Weights of a small GPT-style language model, trained from scratch on English Wikipedia.
Size: MLP 576 ReLU, 3.61M parameters.
Architecture: LayerNorm before each block, learned positions, biases, tied embeddings, normalized queries and keys.
Training: 198M tokens, 6037 steps.
Each number is 200 + 30 x the weight over the matrix's rms, rounded and kept within 0 to 999. Layers, rows and columns count from 0.

# k: layer 2 attention key, 192x192, rms 0.0727, rows 54-63, columns 96-191
# q: layer 2 attention query, 192x192, rms 0.078, rows 55-63, columns 96-191
# v: layer 2 attention value, 192x192, rms 0.0749, rows 32-58, columns 96-191
# o: layer 2 attention output (transposed), 192x192, rms 0.14, rows 32-57, columns 96-191
k54,200,211,206,189,189,223,219,222,176,200,210,207,155,167,209,201,250,162,217,212,227,217,168,249,222,223,172,198,200,223,213,164,230,167,197,210,184,199,175,223,187,227,212,205,201,175,186,207,187,164,192,164,158,176,190,217,189,190,217,171,189,211,174,201,211,174,237,198,199,158,239,182,223,200,203,175,187,191,183,206,229,187,244,113,198,218,182,216,137,183,243,224,195,229,152,166
q55,239,189,210,152,158,201,219,174,222,161,181,224,197,167,201,221,198,161,232,163,213,197,185,150,175,200,171,172,195,243,162,225,195,174,196,209,190,216,155,227,192,218,199,216,174,188,173,188,195,232,205,189,192,180,285,206,201,174,208,200,194,268,141,217,171,164,200,177,200,200,206,192,164,232,182,191,200,199,219,181,131,191,212,181,219,254,216,221,179,216,200,250,257,150,211,232
k55,194,269,178,168,204,194,197,202,213,185,242,186,185,226,252,210,220,183,231,195,212,200,175,227,197,188,194,205,220,211,172,184,195,166,165,230,177,97,174,247,251,185,218,187,213,185,180,229,205,255,198,200,201,209,205,195,185,155,223,174,199,232,206,220,203,145,181,239,202,196,213,213,181,184,209,222,153,173,181,209,253,180,252,150,173,196,183,216,242,226,181,240,203,169,208,205
q56,176,217,194,215,228,227,199,229,202,121,240,169,225,206,205,218,249,251,177,208,233,187,186,197,208,195,183,238,199,186,201,210,176,178,211,168,195,228,113,174,179,195,201,203,187,156,190,267,175,148,224,229,97,152,156,203,185,164,173,165,170,227,239,188,182,214,160,153,184,212,195,190,237,275,193,181,188,160,200,239,190,193,249,225,211,232,204,231,171,202,200,240,204,168,181,229
k56,206,217,254,201,204,229,214,215,190,193,213,239,230,191,191,199,241,200,211,209,183,224,219,212,112,197,172,212,229,224,179,186,207,170,211,209,195,222,181,206,236,217,200,228,229,203,169,212,138,232,202,197,162,246,201,221,187,192,221,161,185,195,254,182,180,149,203,191,169,185,132,181,184,211,132,199,154,197,228,191,218,233,192,182,187,186,197,210,235,207,193,192,175,145,226,222
q57,183,183,210,208,218,203,164,202,236,203,175,232,174,183,178,238,184,179,181,220,181,186,228,201,185,210,185,161,148,205,202,185,191,192,136,189,189,176,174,226,189,214,234,207,189,187,219,232,245,203,199,184,232,255,169,236,215,196,210,179,188,218,198,222,190,224,174,254,220,229,263,219,209,183,167,222,173,228,204,193,200,200,187,161,207,216,235,181,153,228,178,233,149,169,211,164
k57,218,211,182,179,135,175,221,208,221,228,218,155,238,244,192,188,252,205,197,198,207,216,172,187,200,213,215,168,177,166,234,162,212,165,199,179,198,199,203,149,196,221,196,191,173,216,206,177,248,194,258,232,185,199,180,186,186,188,186,177,182,234,155,194,194,203,228,189,171,220,209,216,190,189,131,221,193,214,234,197,230,213,234,168,188,183,187,196,145,201,212,200,267,241,205,221
q58,196,198,221,174,117,196,223,240,211,166,168,249,204,242,190,275,198,182,218,232,223,244,213,136,184,168,178,214,201,194,192,196,222,219,190,223,169,256,219,238,212,216,197,204,234,205,196,193,173,158,242,183,179,172,176,177,179,168,207,152,199,175,170,207,187,198,178,179,211,151,234,195,150,223,194,157,181,231,225,183,171,215,214,190,215,181,232,215,205,198,190,214,176,181,234,239
k58,160,190,238,171,198,137,184,204,268,193,194,203,224,179,157,181,172,205,228,222,216,173,204,191,203,145,190,182,211,186,196,216,224,194,195,182,213,196,214,196,249,139,212,160,211,211,189,195,180,195,154,222,255,201,229,243,185,225,194,184,147,159,223,177,174,180,222,199,199,162,221,206,205,190,208,173,236,211,228,174,214,211,193,170,169,173,184,200,195,198,178,175,177,227,204,240
q59,191,148,210,197,242,241,144,214,208,203,231,257,214,198,263,157,183,131,185,165,206,188,224,192,240,191,173,300,257,193,210,233,213,252,174,198,172,204,188,207,189,234,227,213,172,200,172,181,183,227,230,218,188,165,173,178,173,139,226,218,199,133,207,128,170,182,111,255,221,210,207,205,198,190,164,191,237,169,172,212,222,198,191,204,236,181,214,192,198,152,216,158,123,201,201,179
k59,203,233,232,163,214,186,209,199,191,177,184,228,198,160,214,200,213,173,228,177,237,226,162,161,194,202,241,209,141,198,184,232,174,242,200,159,265,227,231,258,199,173,230,193,219,187,174,232,205,156,208,225,156,160,195,176,180,197,212,211,245,148,200,221,248,148,159,103,221,220,252,216,182,262,195,163,187,182,214,163,181,161,136,226,169,231,219,165,230,194,181,164,188,157,174,248
q60,194,191,190,186,197,166,248,202,184,219,239,164,171,226,211,227,235,228,245,222,218,146,202,195,203,191,205,175,176,235,221,230,172,157,194,204,182,191,233,230,139,192,161,137,192,177,223,150,223,132,143,239,243,203,209,204,218,243,180,250,194,234,183,229,249,216,202,238,197,229,144,208,204,146,225,119,209,243,190,164,212,229,151,177,213,216,135,203,184,210,150,187,186,219,225,206
k60,181,203,195,231,245,193,175,172,244,214,208,143,225,198,174,217,158,187,204,172,181,191,226,202,261,186,162,197,187,208,195,209,243,183,236,169,162,148,182,202,164,284,197,171,203,236,191,208,191,192,238,233,182,216,195,180,217,172,190,252,211,226,204,142,205,226,240,198,142,257,186,226,202,195,197,198,203,250,185,207,175,179,205,135,264,280,172,224,191,231,223,231,208,216,237,245
q61,198,181,170,264,253,184,162,179,224,227,145,221,212,189,199,162,177,194,199,149,150,207,219,196,171,219,218,180,174,230,201,239,163,192,180,151,183,200,205,233,172,219,234,223,205,203,174,203,234,226,259,199,151,174,232,183,184,210,239,231,216,195,214,200,200,212,186,193,183,215,125,230,214,191,235,170,233,194,206,164,186,214,204,191,205,171,226,177,190,203,215,174,194,223,207,236
k61,227,218,200,204,200,262,147,197,189,231,229,207,190,258,237,149,165,208,186,171,196,170,170,199,173,181,245,209,170,175,220,181,211,193,221,245,204,190,210,196,146,141,213,175,205,183,220,186,239,222,163,190,159,149,187,181,219,224,177,225,229,224,224,192,204,186,180,219,211,220,187,161,204,207,209,223,235,169,198,157,169,234,215,246,224,222,206,242,207,185,217,193,202,206,199,201
q62,168,221,193,204,170,157,200,181,199,213,215,173,223,233,251,213,172,196,198,205,187,166,239,196,264,221,252,260,154,196,237,184,210,278,212,188,217,233,188,205,215,224,189,198,242,167,176,164,219,185,225,181,205,179,181,209,158,206,208,217,226,158,247,203,168,277,173,191,210,213,223,217,186,136,227,207,232,219,157,185,194,185,162,209,241,208,149,172,193,106,205,231,204,227,226,155
k62,195,225,175,191,196,226,193,225,180,156,201,141,228,164,202,197,198,227,167,207,162,143,203,149,164,167,220,196,168,187,249,198,173,232,224,169,157,226,188,129,229,182,251,170,212,224,219,221,183,165,210,190,189,202,202,164,202,142,201,214,221,179,219,219,181,243,217,176,158,202,226,202,216,197,237,206,125,176,181,210,166,211,210,163,224,215,201,162,140,176,244,246,166,192,205,208
q63,216,199,264,230,184,240,184,123,248,190,232,232,237,192,158,205,170,192,225,249,212,186,194,193,164,197,189,189,214,240,220,164,223,186,139,192,203,229,213,235,169,135,173,166,212,239,262,136,237,134,200,237,254,207,221,194,197,192,189,192,224,211,204,181,225,157,213,187,177,175,158,204,231,220,200,190,233,224,204,219,229,210,172,196,196,220,214,202,177,218,203,211,194,184,171,213
k63,192,187,199,185,216,233,205,191,197,199,224,214,228,177,215,169,232,194,227,194,172,207,204,222,193,222,200,187,203,212,176,234,178,198,194,177,167,226,225,243,203,220,221,174,189,236,194,232,216,219,204,189,198,147,252,158,227,205,266,216,218,138,155,141,171,168,202,157,169,255,178,223,201,222,178,225,242,228,257,197,235,199,170,169,210,286,180,143,192,161,234,216,181,186,249,174
v32,222,193,189,202,244,239,214,235,183,232,254,131,121,222,185,232,181,174,171,258,225,215,222,169,226,205,194,222,206,237,199,163,195,163,160,230,209,222,166,182,285,208,151,185,172,232,203,208,161,160,234,123,202,203,159,206,220,180,167,120,203,180,218,214,186,158,285,221,216,193,196,169,187,185,151,204,171,157,215,244,188,208,212,217,208,183,206,196,192,152,220,263,225,257,205,200
o32,206,241,221,175,181,177,173,207,238,164,138,225,246,192,227,206,263,238,237,173,180,246,200,193,201,177,228,170,185,199,206,247,172,214,232,150,162,208,250,227,129,217,267,195,234,195,177,178,231,216,153,227,174,191,210,192,188,175,224,280,209,212,187,198,225,223,149,189,160,206,195,208,220,180,236,183,216,219,201,201,200,193,166,204,213,197,168,209,187,212,210,123,216,144,179,232
v33,237,208,132,188,149,229,174,205,239,236,232,168,160,225,229,212,213,212,198,207,209,168,190,191,161,209,233,234,240,185,230,176,219,198,188,235,219,248,210,206,206,170,220,166,177,223,211,218,183,189,286,196,173,195,173,184,213,261,198,145,144,226,221,220,232,146,197,221,201,165,153,222,152,185,187,214,235,205,275,220,230,231,201,191,178,238,234,180,157,209,178,195,203,140,250,192
o33,153,187,229,229,175,192,176,173,162,172,190,184,246,189,210,208,189,189,217,190,226,252,182,148,201,184,194,154,165,236,217,287,145,216,203,177,156,190,201,221,225,206,189,225,213,151,180,202,160,231,130,183,200,223,247,200,191,113,201,228,259,177,157,189,202,237,191,192,195,218,235,158,239,223,214,209,174,194,124,215,223,174,184,185,231,174,193,244,228,200,220,175,248,237,161,215
v34,242,215,223,169,222,185,230,208,220,138,240,161,154,255,151,208,196,259,188,198,235,200,191,179,199,151,147,177,178,200,246,284,216,219,151,210,175,239,263,179,221,192,147,212,207,218,214,173,199,228,218,177,216,222,213,237,126,202,237,193,152,197,184,190,223,228,162,202,178,148,223,184,166,183,178,236,149,192,240,242,196,222,158,214,193,215,222,202,207,239,223,182,251,213,148,208
o34,113,186,188,258,218,200,175,231,172,287,192,186,244,188,219,196,188,158,221,151,166,207,231,223,228,237,222,200,244,193,162,125,220,193,202,166,237,183,146,204,152,212,221,152,223,206,161,278,171,229,190,189,166,179,194,174,245,188,153,224,218,199,242,211,221,134,200,182,214,229,158,233,232,259,235,151,210,183,203,170,145,229,202,217,160,193,183,215,170,203,191,198,195,220,267,178
v35,161,252,193,209,151,246,241,225,160,231,197,198,187,170,211,203,190,237,147,215,199,260,181,225,211,235,147,189,165,173,205,220,211,177,199,246,241,250,144,179,242,198,223,214,201,182,173,200,180,176,112,169,211,195,180,206,229,234,275,216,225,186,165,278,243,93,234,272,179,187,91,228,191,153,202,193,200,192,176,252,240,276,199,174,223,188,251,195,160,283,155,197,176,226,304,180
o35,233,160,194,169,237,157,145,195,225,165,217,174,249,236,186,210,192,203,214,226,172,169,202,170,188,178,219,218,204,240,196,232,184,216,209,155,164,190,254,197,139,152,199,208,202,177,238,194,144,216,262,224,153,228,196,221,233,175,133,211,226,197,208,123,144,286,219,149,192,197,314,184,230,272,179,179,220,206,185,130,230,127,177,242,198,213,166,237,208,107,187,173,205,207,143,188
v36,270,185,147,208,248,226,217,247,201,205,170,216,180,211,216,221,181,253,186,199,258,195,234,185,171,231,205,214,219,156,198,198,218,169,177,179,190,184,159,230,221,243,232,209,237,174,168,181,218,205,193,199,167,175,224,222,199,159,191,200,183,194,178,179,261,254,238,203,241,168,235,169,251,186,198,210,208,201,214,228,193,179,147,211,151,230,243,160,201,151,184,161,176,193,214,205
o36,136,223,242,191,164,193,176,141,192,200,231,189,216,171,190,164,242,161,225,246,162,225,193,192,220,172,212,239,123,245,205,224,169,242,233,221,209,251,205,179,202,175,169,193,234,209,234,198,205,206,223,160,249,226,168,217,217,210,187,150,199,188,215,230,160,123,181,231,165,210,189,242,102,216,180,222,209,244,217,149,209,208,229,178,214,149,185,210,185,256,232,284,174,182,179,219
v37,241,212,168,178,201,181,238,241,242,240,221,187,157,149,169,130,171,223,240,198,196,186,193,223,227,250,199,159,159,234,188,182,164,190,255,204,176,237,168,217,220,207,216,234,125,219,213,150,156,196,217,207,257,200,129,211,204,199,166,194,259,203,150,208,231,181,243,228,194,221,210,174,188,211,202,224,166,256,231,211,205,208,194,175,153,158,203,231,170,223,165,206,151,232,206,239
o37,187,229,271,237,211,226,169,186,154,173,135,190,231,222,193,256,226,204,184,237,176,237,227,177,176,180,213,210,252,142,222,192,146,199,175,174,184,160,226,186,183,180,247,152,233,149,170,217,245,233,232,182,185,210,257,186,195,191,267,189,163,159,242,202,168,195,123,173,172,213,224,231,226,170,231,163,206,160,187,185,189,190,174,193,283,220,198,198,228,161,217,186,203,152,188,164
v38,193,159,211,192,229,243,227,200,218,212,176,229,209,233,146,236,218,232,209,185,209,259,245,198,217,182,262,160,254,200,235,183,212,205,184,214,218,220,150,161,184,144,163,215,183,180,244,180,253,210,175,180,226,163,254,198,205,191,265,158,222,178,237,281,253,159,227,162,206,184,218,238,207,228,218,264,186,208,200,215,220,223,202,170,212,169,165,196,202,217,239,195,162,186,211,194
o38,202,193,182,209,222,132,197,228,214,198,230,178,216,188,284,164,200,148,197,215,175,163,181,207,189,220,186,257,142,221,208,256,189,199,189,209,178,247,202,210,171,263,227,196,200,222,182,204,135,184,204,205,170,253,150,234,183,203,187,217,207,227,206,142,175,232,132,187,198,233,161,146,193,165,207,131,223,195,208,197,204,132,181,246,224,279,221,237,236,174,165,194,210,195,195,236
v39,278,202,222,223,246,210,155,260,237,226,228,158,190,157,201,149,166,225,178,202,230,211,126,187,192,179,196,213,216,209,200,176,193,201,191,210,260,225,180,197,199,208,146,204,192,193,152,212,160,208,231,201,180,175,232,215,241,176,189,190,188,248,186,239,229,201,176,189,166,173,163,200,169,173,118,206,148,241,215,174,171,238,182,155,215,180,281,196,208,115,211,121,179,184,215,195
o39,132,248,213,221,211,193,214,129,188,210,144,217,251,218,209,190,228,181,217,223,182,224,272,222,169,209,212,161,197,184,225,212,149,224,205,170,191,184,228,178,218,200,203,248,183,203,234,238,217,185,155,218,260,213,171,185,156,217,189,182,202,207,192,162,215,199,178,198,210,221,242,193,244,191,278,183,259,202,187,188,190,146,218,221,168,199,194,170,184,250,158,281,194,200,192,195
v40,189,208,176,250,246,254,212,149,139,143,152,208,223,111,150,260,204,174,193,213,152,177,178,152,242,230,229,184,226,157,185,223,202,250,208,175,252,236,179,212,213,210,171,248,184,151,209,245,205,268,212,171,216,213,208,210,183,203,322,205,135,127,198,238,233,182,202,127,204,238,229,204,191,216,188,227,236,190,245,198,160,189,274,182,313,243,175,184,231,208,174,216,196,177,230,191
o40,216,202,195,132,205,137,198,261,223,200,263,175,166,253,211,137,183,230,132,170,237,150,200,236,170,177,143,191,235,211,240,206,209,141,209,198,170,189,195,187,130,223,230,149,252,265,216,211,196,133,191,253,185,200,224,138,209,160,112,214,269,227,214,179,189,234,191,248,219,177,153,176,219,193,211,165,226,228,127,259,235,196,106,248,129,163,215,278,187,192,183,184,190,261,170,185
v41,236,185,157,219,181,252,207,295,134,208,201,239,142,147,183,209,226,213,187,215,151,209,192,245,116,168,232,156,239,143,159,145,213,231,151,165,210,190,272,145,228,225,150,207,178,216,177,150,213,122,241,180,221,172,217,236,259,214,238,205,198,145,226,168,208,224,174,238,220,154,215,175,169,232,142,189,144,207,235,195,186,191,219,219,234,165,184,180,198,182,239,179,211,149,146,133
o41,181,252,230,173,226,179,180,156,209,188,171,194,218,220,164,202,199,180,229,208,234,211,215,193,239,203,169,217,172,270,228,244,151,197,286,216,170,220,179,206,265,134,270,178,231,256,239,263,179,255,174,247,181,233,181,187,168,186,176,215,182,257,158,208,203,210,197,168,193,222,210,199,259,162,207,171,253,193,192,222,177,198,210,194,180,251,213,205,172,222,160,243,149,227,234,262
v42,203,204,252,200,236,165,194,155,223,195,273,195,233,247,224,216,188,128,212,200,258,211,199,224,201,218,182,175,182,197,145,237,167,144,231,270,173,195,259,169,196,183,250,196,234,235,220,139,161,224,265,247,218,219,237,226,195,211,201,198,177,233,238,182,203,215,161,262,177,244,175,177,144,190,139,168,225,199,215,209,258,197,211,198,218,228,190,211,228,177,207,218,232,196,205,166
o42,200,220,188,215,188,241,209,204,158,226,146,150,178,176,219,177,162,235,253,183,159,179,207,192,190,194,210,190,202,232,254,194,228,225,181,162,240,217,98,229,190,192,128,198,162,193,149,245,210,183,179,159,201,161,154,210,190,186,220,233,207,162,142,175,192,216,192,160,214,158,229,236,213,222,238,210,181,164,148,207,180,222,207,202,181,184,204,195,186,235,202,194,223,194,212,236
v43,147,251,192,193,226,169,192,199,186,151,191,148,176,180,224,177,212,223,187,243,190,205,206,267,195,174,195,208,202,229,248,170,227,180,205,196,198,172,215,236,183,229,235,159,186,197,190,283,199,161,234,267,246,220,189,159,211,186,216,209,221,235,162,213,166,135,209,206,156,164,224,249,236,209,175,236,152,162,205,192,185,201,195,218,206,153,194,178,140,199,199,198,190,232,170,211
o43,243,133,233,233,187,240,222,199,208,231,223,201,197,245,166,262,215,153,220,203,179,214,138,173,217,228,204,163,232,164,125,227,183,205,210,207,196,175,242,197,257,169,227,203,215,159,206,100,174,240,146,161,166,199,167,213,209,207,200,180,183,194,187,216,223,217,240,180,204,224,215,201,209,173,210,211,208,227,212,152,256,203,227,181,160,261,207,204,220,155,209,203,250,167,229,187
v44,195,219,179,229,178,209,191,203,209,208,263,177,189,171,198,255,262,223,248,172,166,196,191,167,214,162,183,197,228,158,212,200,240,216,141,187,207,179,213,241,212,222,193,196,191,247,168,140,230,243,180,232,213,199,224,171,265,176,226,162,230,193,115,189,198,180,186,205,222,172,207,201,162,196,221,176,202,209,167,226,217,200,181,198,200,171,175,215,192,229,184,204,166,237,184,193
o44,199,167,233,197,163,179,174,212,175,197,165,230,203,210,185,171,139,185,165,206,221,203,186,207,198,226,243,229,167,226,174,195,179,199,219,220,154,208,193,140,201,229,213,244,183,167,205,245,154,189,179,165,147,200,167,190,170,208,152,221,209,237,245,197,212,187,237,217,164,268,176,214,222,215,178,193,180,188,261,164,176,190,260,211,178,245,210,188,195,173,240,190,247,195,213,227
v45,149,199,258,217,202,200,218,180,211,139,177,175,130,218,212,211,241,230,248,240,259,233,209,224,208,173,212,237,208,227,212,166,233,237,135,180,137,216,267,240,166,176,184,209,185,212,224,196,252,184,181,204,269,188,151,172,131,168,216,190,214,207,236,166,228,272,228,160,280,194,198,244,221,170,200,164,178,188,164,177,202,141,237,207,183,255,204,197,275,230,197,207,274,186,163,125
o45,263,186,106,198,234,233,200,214,201,265,250,250,238,140,161,178,206,150,212,141,167,169,175,190,239,225,160,133,193,193,184,196,218,179,257,222,282,189,146,173,221,203,212,189,221,232,171,199,165,244,186,189,157,198,235,232,265,220,182,229,164,228,162,221,214,120,179,234,174,182,190,142,192,231,191,185,248,143,214,246,206,278,156,216,269,174,195,179,189,166,225,228,161,192,203,256
v46,212,167,200,223,238,170,187,186,188,155,165,211,195,199,224,216,224,269,230,167,162,185,162,192,228,201,160,232,193,218,245,167,211,253,200,177,234,207,187,231,197,189,144,170,182,172,223,194,212,203,213,257,226,182,186,197,197,179,245,239,175,190,222,124,249,208,192,161,230,181,198,244,216,169,156,262,112,160,230,167,224,180,154,186,239,171,232,212,206,219,211,198,219,210,230,243
o46,174,200,180,254,155,255,224,191,219,208,264,234,178,219,205,160,211,163,167,188,208,213,228,233,189,211,184,158,247,186,159,201,207,203,212,228,163,172,237,206,225,186,261,231,200,208,171,211,170,167,159,137,177,235,231,201,219,214,147,144,221,255,204,246,192,165,208,208,152,174,182,193,160,174,227,172,320,204,180,226,165,220,217,188,151,237,190,178,212,199,187,229,220,193,171,199
v47,233,185,205,240,227,263,174,210,177,152,203,206,177,196,233,199,158,194,172,234,196,191,170,230,260,189,232,216,142,154,199,212,249,225,202,234,141,170,159,229,249,186,163,188,181,177,215,213,177,215,255,251,246,268,234,210,158,163,170,192,191,249,157,261,216,190,151,156,199,100,241,198,228,197,207,244,179,205,197,225,161,202,157,218,213,206,216,138,225,183,185,151,158,279,174,226
o47,188,228,198,197,183,159,215,201,179,242,164,156,220,193,142,180,243,215,221,197,214,227,207,194,169,218,176,170,242,204,158,168,139,188,202,176,245,244,189,191,190,241,228,187,272,186,184,198,237,184,154,163,156,130,206,153,247,155,258,169,169,186,263,125,205,166,243,225,186,256,172,201,184,191,200,226,203,214,222,142,229,184,216,166,189,206,196,253,177,204,212,257,269,140,207,216
v48,164,193,240,187,219,180,200,165,212,201,192,206,182,202,209,227,223,198,189,156,168,240,176,178,174,145,193,178,232,225,205,146,205,201,173,218,230,184,203,195,202,201,248,218,218,181,239,224,181,169,239,205,134,199,198,172,150,222,210,224,195,208,220,176,197,216,172,193,218,201,113,208,133,213,235,217,220,161,179,189,202,170,175,197,233,222,229,195,182,179,157,179,222,217,235,211
o48,192,200,120,223,175,194,246,255,240,192,237,213,200,218,216,197,157,183,235,221,230,156,227,210,223,235,218,238,207,188,192,237,214,180,198,210,210,197,208,190,197,194,136,212,143,271,174,141,194,176,130,203,219,197,192,222,257,190,162,227,215,240,163,180,185,186,241,243,202,161,266,183,267,186,157,210,174,234,216,213,169,212,266,162,188,186,176,185,235,183,204,212,250,218,190,229
v49,149,208,175,203,204,177,174,183,223,191,190,167,202,227,223,180,140,187,214,195,203,253,181,228,215,192,177,212,146,206,251,182,201,195,237,208,219,170,176,190,168,176,176,176,215,226,203,178,154,222,171,155,214,217,227,212,158,218,220,141,189,200,141,229,182,187,196,176,159,216,199,195,256,213,219,186,187,206,186,162,208,164,185,233,158,172,198,190,201,229,172,191,216,254,156,162
o49,255,168,224,221,158,220,225,220,159,250,177,179,198,208,185,252,245,167,199,207,189,202,217,195,198,181,198,211,209,219,157,185,243,186,164,187,251,213,205,226,233,231,214,228,198,152,227,198,232,223,201,242,199,149,191,181,246,175,207,246,214,197,241,161,159,224,217,191,209,212,207,175,183,201,231,205,176,233,206,189,223,233,202,224,217,238,204,194,194,143,221,183,129,138,207,237
v50,185,193,191,142,198,218,207,225,228,182,173,238,166,191,217,229,215,204,196,170,199,194,183,182,190,224,182,171,229,213,189,181,215,246,207,181,183,168,167,172,223,195,230,155,202,189,196,223,158,167,159,241,183,183,194,261,250,243,158,237,200,189,180,196,194,201,224,158,263,239,193,173,161,231,157,222,192,245,199,217,192,196,209,233,194,161,245,162,192,113,191,231,238,171,139,249
o50,165,213,187,267,189,163,152,159,183,238,234,179,220,231,224,164,205,239,178,222,211,199,236,214,164,207,203,236,192,224,232,201,174,171,203,206,210,195,222,252,218,167,216,215,203,212,207,139,237,231,214,131,233,199,217,212,160,184,215,195,205,159,207,223,217,225,161,240,161,178,251,241,200,174,231,172,223,170,174,183,237,216,242,161,216,259,157,182,204,248,203,167,188,245,241,166
v51,181,247,240,183,162,207,202,173,172,232,187,255,188,193,222,242,237,220,194,244,228,198,208,147,229,215,197,196,217,172,239,225,240,194,214,250,242,178,246,224,255,219,180,209,281,191,181,186,203,218,200,162,227,196,189,181,204,248,206,206,190,182,181,221,177,222,184,228,199,204,190,198,190,166,186,222,182,150,109,249,212,170,153,149,240,249,201,188,173,209,214,209,181,243,257,175
o51,199,195,164,196,173,173,232,256,262,183,222,164,214,218,190,176,179,200,231,160,156,226,187,212,154,168,200,184,172,232,176,205,179,207,173,177,181,225,124,196,133,207,199,226,163,222,196,242,191,212,214,271,175,197,177,181,199,172,160,195,207,213,185,150,210,156,199,225,213,198,201,241,205,213,198,176,191,235,254,151,202,229,211,238,169,139,171,215,216,202,163,240,249,189,165,211
v52,202,203,239,259,216,157,197,234,218,161,194,195,159,192,180,240,173,213,210,222,224,213,174,173,195,188,168,200,190,185,197,225,198,192,179,152,266,179,214,173,182,265,144,172,257,163,267,166,153,167,139,207,147,221,255,217,219,180,242,154,168,236,182,240,225,207,160,207,190,190,172,174,189,170,154,217,140,240,168,171,161,255,158,138,231,262,222,190,191,149,250,228,222,209,175,133
o52,180,200,193,145,210,233,196,169,218,284,205,196,237,183,207,138,216,166,175,197,182,208,222,208,215,183,206,204,252,216,199,155,216,250,212,200,149,208,209,205,209,203,233,230,198,253,168,214,236,214,238,180,227,159,180,187,217,195,138,188,277,195,198,188,197,208,229,201,212,238,204,248,198,213,246,178,254,189,226,205,223,143,238,267,134,137,236,164,203,259,159,190,186,196,229,235
v53,181,179,246,205,203,294,254,235,190,225,192,212,197,216,231,172,217,223,202,199,224,199,172,210,204,213,214,139,207,211,215,196,232,209,215,167,173,237,218,182,146,238,236,213,175,185,103,206,231,160,261,182,219,231,264,181,208,217,179,226,190,213,166,170,210,233,179,204,256,216,196,230,172,225,177,176,233,223,214,211,182,89,166,282,183,255,219,211,218,159,194,183,224,181,235,178
o53,228,179,169,195,227,95,122,172,210,155,209,205,196,171,214,205,207,183,220,196,185,166,190,180,218,192,236,203,206,158,182,251,142,198,258,203,226,197,128,227,279,167,144,211,197,228,230,169,203,248,219,218,166,148,209,227,176,184,221,221,212,178,199,199,155,211,171,195,184,212,177,187,244,180,216,233,163,205,193,182,227,279,213,136,223,143,194,216,145,223,237,242,124,177,134,195
v54,160,199,149,184,202,215,183,187,145,256,219,167,223,180,204,263,203,177,194,209,163,205,201,232,178,217,166,163,234,241,270,218,156,221,191,240,244,175,218,187,216,193,196,198,264,216,192,163,153,153,237,249,183,178,247,186,186,238,226,166,145,169,159,276,172,134,179,203,149,187,189,188,212,224,197,190,192,127,190,210,269,192,172,188,205,164,226,182,132,196,229,236,160,226,221,173
o54,212,197,253,221,166,172,205,210,215,155,189,188,172,258,246,176,191,209,199,188,210,215,204,209,209,190,222,194,135,152,140,184,256,179,175,199,162,271,227,213,203,202,198,236,128,221,219,238,221,226,159,177,173,226,174,195,248,197,195,234,285,211,200,135,238,251,208,196,231,190,196,192,225,196,182,189,254,222,185,179,129,203,224,225,177,258,142,216,223,236,138,134,223,180,190,248
v55,200,164,190,198,245,189,221,203,227,244,245,162,217,219,172,162,206,153,186,193,182,256,180,148,235,123,167,247,228,193,174,206,164,213,160,153,226,226,235,210,191,204,209,247,197,259,96,164,296,226,172,221,179,229,205,213,230,181,202,164,236,203,235,161,194,137,257,189,170,200,218,212,184,178,160,209,220,156,195,213,196,197,185,232,194,165,113,203,197,264,225,268,231,205,189,195
o55,178,182,220,192,171,201,226,236,160,138,172,258,168,187,212,222,185,200,198,169,213,171,230,248,200,256,225,165,178,189,220,162,228,211,231,245,138,191,185,162,181,180,211,151,190,163,261,207,168,182,195,191,169,165,153,182,197,240,193,226,183,214,186,258,184,259,194,195,180,219,170,146,217,231,249,199,203,194,257,232,164,192,219,220,204,227,249,175,159,152,261,159,191,206,211,220
v56,215,190,183,200,211,204,242,205,151,204,151,117,168,190,148,242,228,184,238,224,239,133,181,171,168,233,237,164,238,234,226,235,236,164,115,208,171,243,201,222,222,210,180,253,246,199,225,207,262,240,186,179,211,211,196,141,135,223,259,207,185,157,243,180,187,211,205,225,164,201,214,193,271,227,224,183,218,198,239,148,209,199,218,174,211,283,193,224,177,224,173,219,237,206,164,192
o56,168,248,208,205,162,187,148,213,230,222,262,269,248,198,169,120,184,228,214,170,188,246,215,258,257,228,208,266,206,145,208,171,240,225,244,187,229,169,215,180,190,227,171,189,168,213,169,195,117,175,225,199,160,164,246,233,259,196,129,238,167,234,252,199,205,183,237,192,230,190,163,176,179,194,175,194,175,194,179,242,204,265,195,246,209,131,198,180,271,207,208,189,214,235,203,182
v57,154,180,167,228,267,202,249,175,195,202,190,180,194,204,233,230,215,190,257,239,247,173,202,206,190,248,210,176,244,225,247,227,129,240,201,152,170,177,183,210,166,227,216,251,213,193,200,182,203,216,225,234,202,207,253,192,205,207,233,245,143,235,258,203,225,144,179,196,181,186,204,184,200,233,182,131,232,155,212,215,209,139,171,187,190,213,178,189,190,220,220,206,185,242,238,202
o57,244,210,255,223,199,159,210,241,172,139,201,256,182,199,167,179,182,176,169,178,132,178,193,180,210,190,229,223,191,144,153,190,237,155,211,212,223,251,201,156,222,213,179,160,178,233,191,214,226,196,254,163,207,182,166,180,233,185,196,151,267,184,130,223,158,250,183,180,220,223,156,188,178,176,205,251,176,265,183,200,161,231,206,211,175,185,218,226,227,217,196,219,201,132,188,203
v58,203,189,194,198,173,147,162,183,272,173,247,164,196,189,243,165,215,209,171,184,161,200,174,271,168,249,190,208,203,218,200,170,226,235,223,204,219,149,225,163,203,221,209,213,211,202,222,190,222,200,146,174,209,150,212,207,158,208,184,182,170,173,216,191,251,190,216,201,177,207,237,223,207,189,183,240,152,185,208,204,169,255,162,196,197,239,250,220,214,152,185,218,211,139,239,146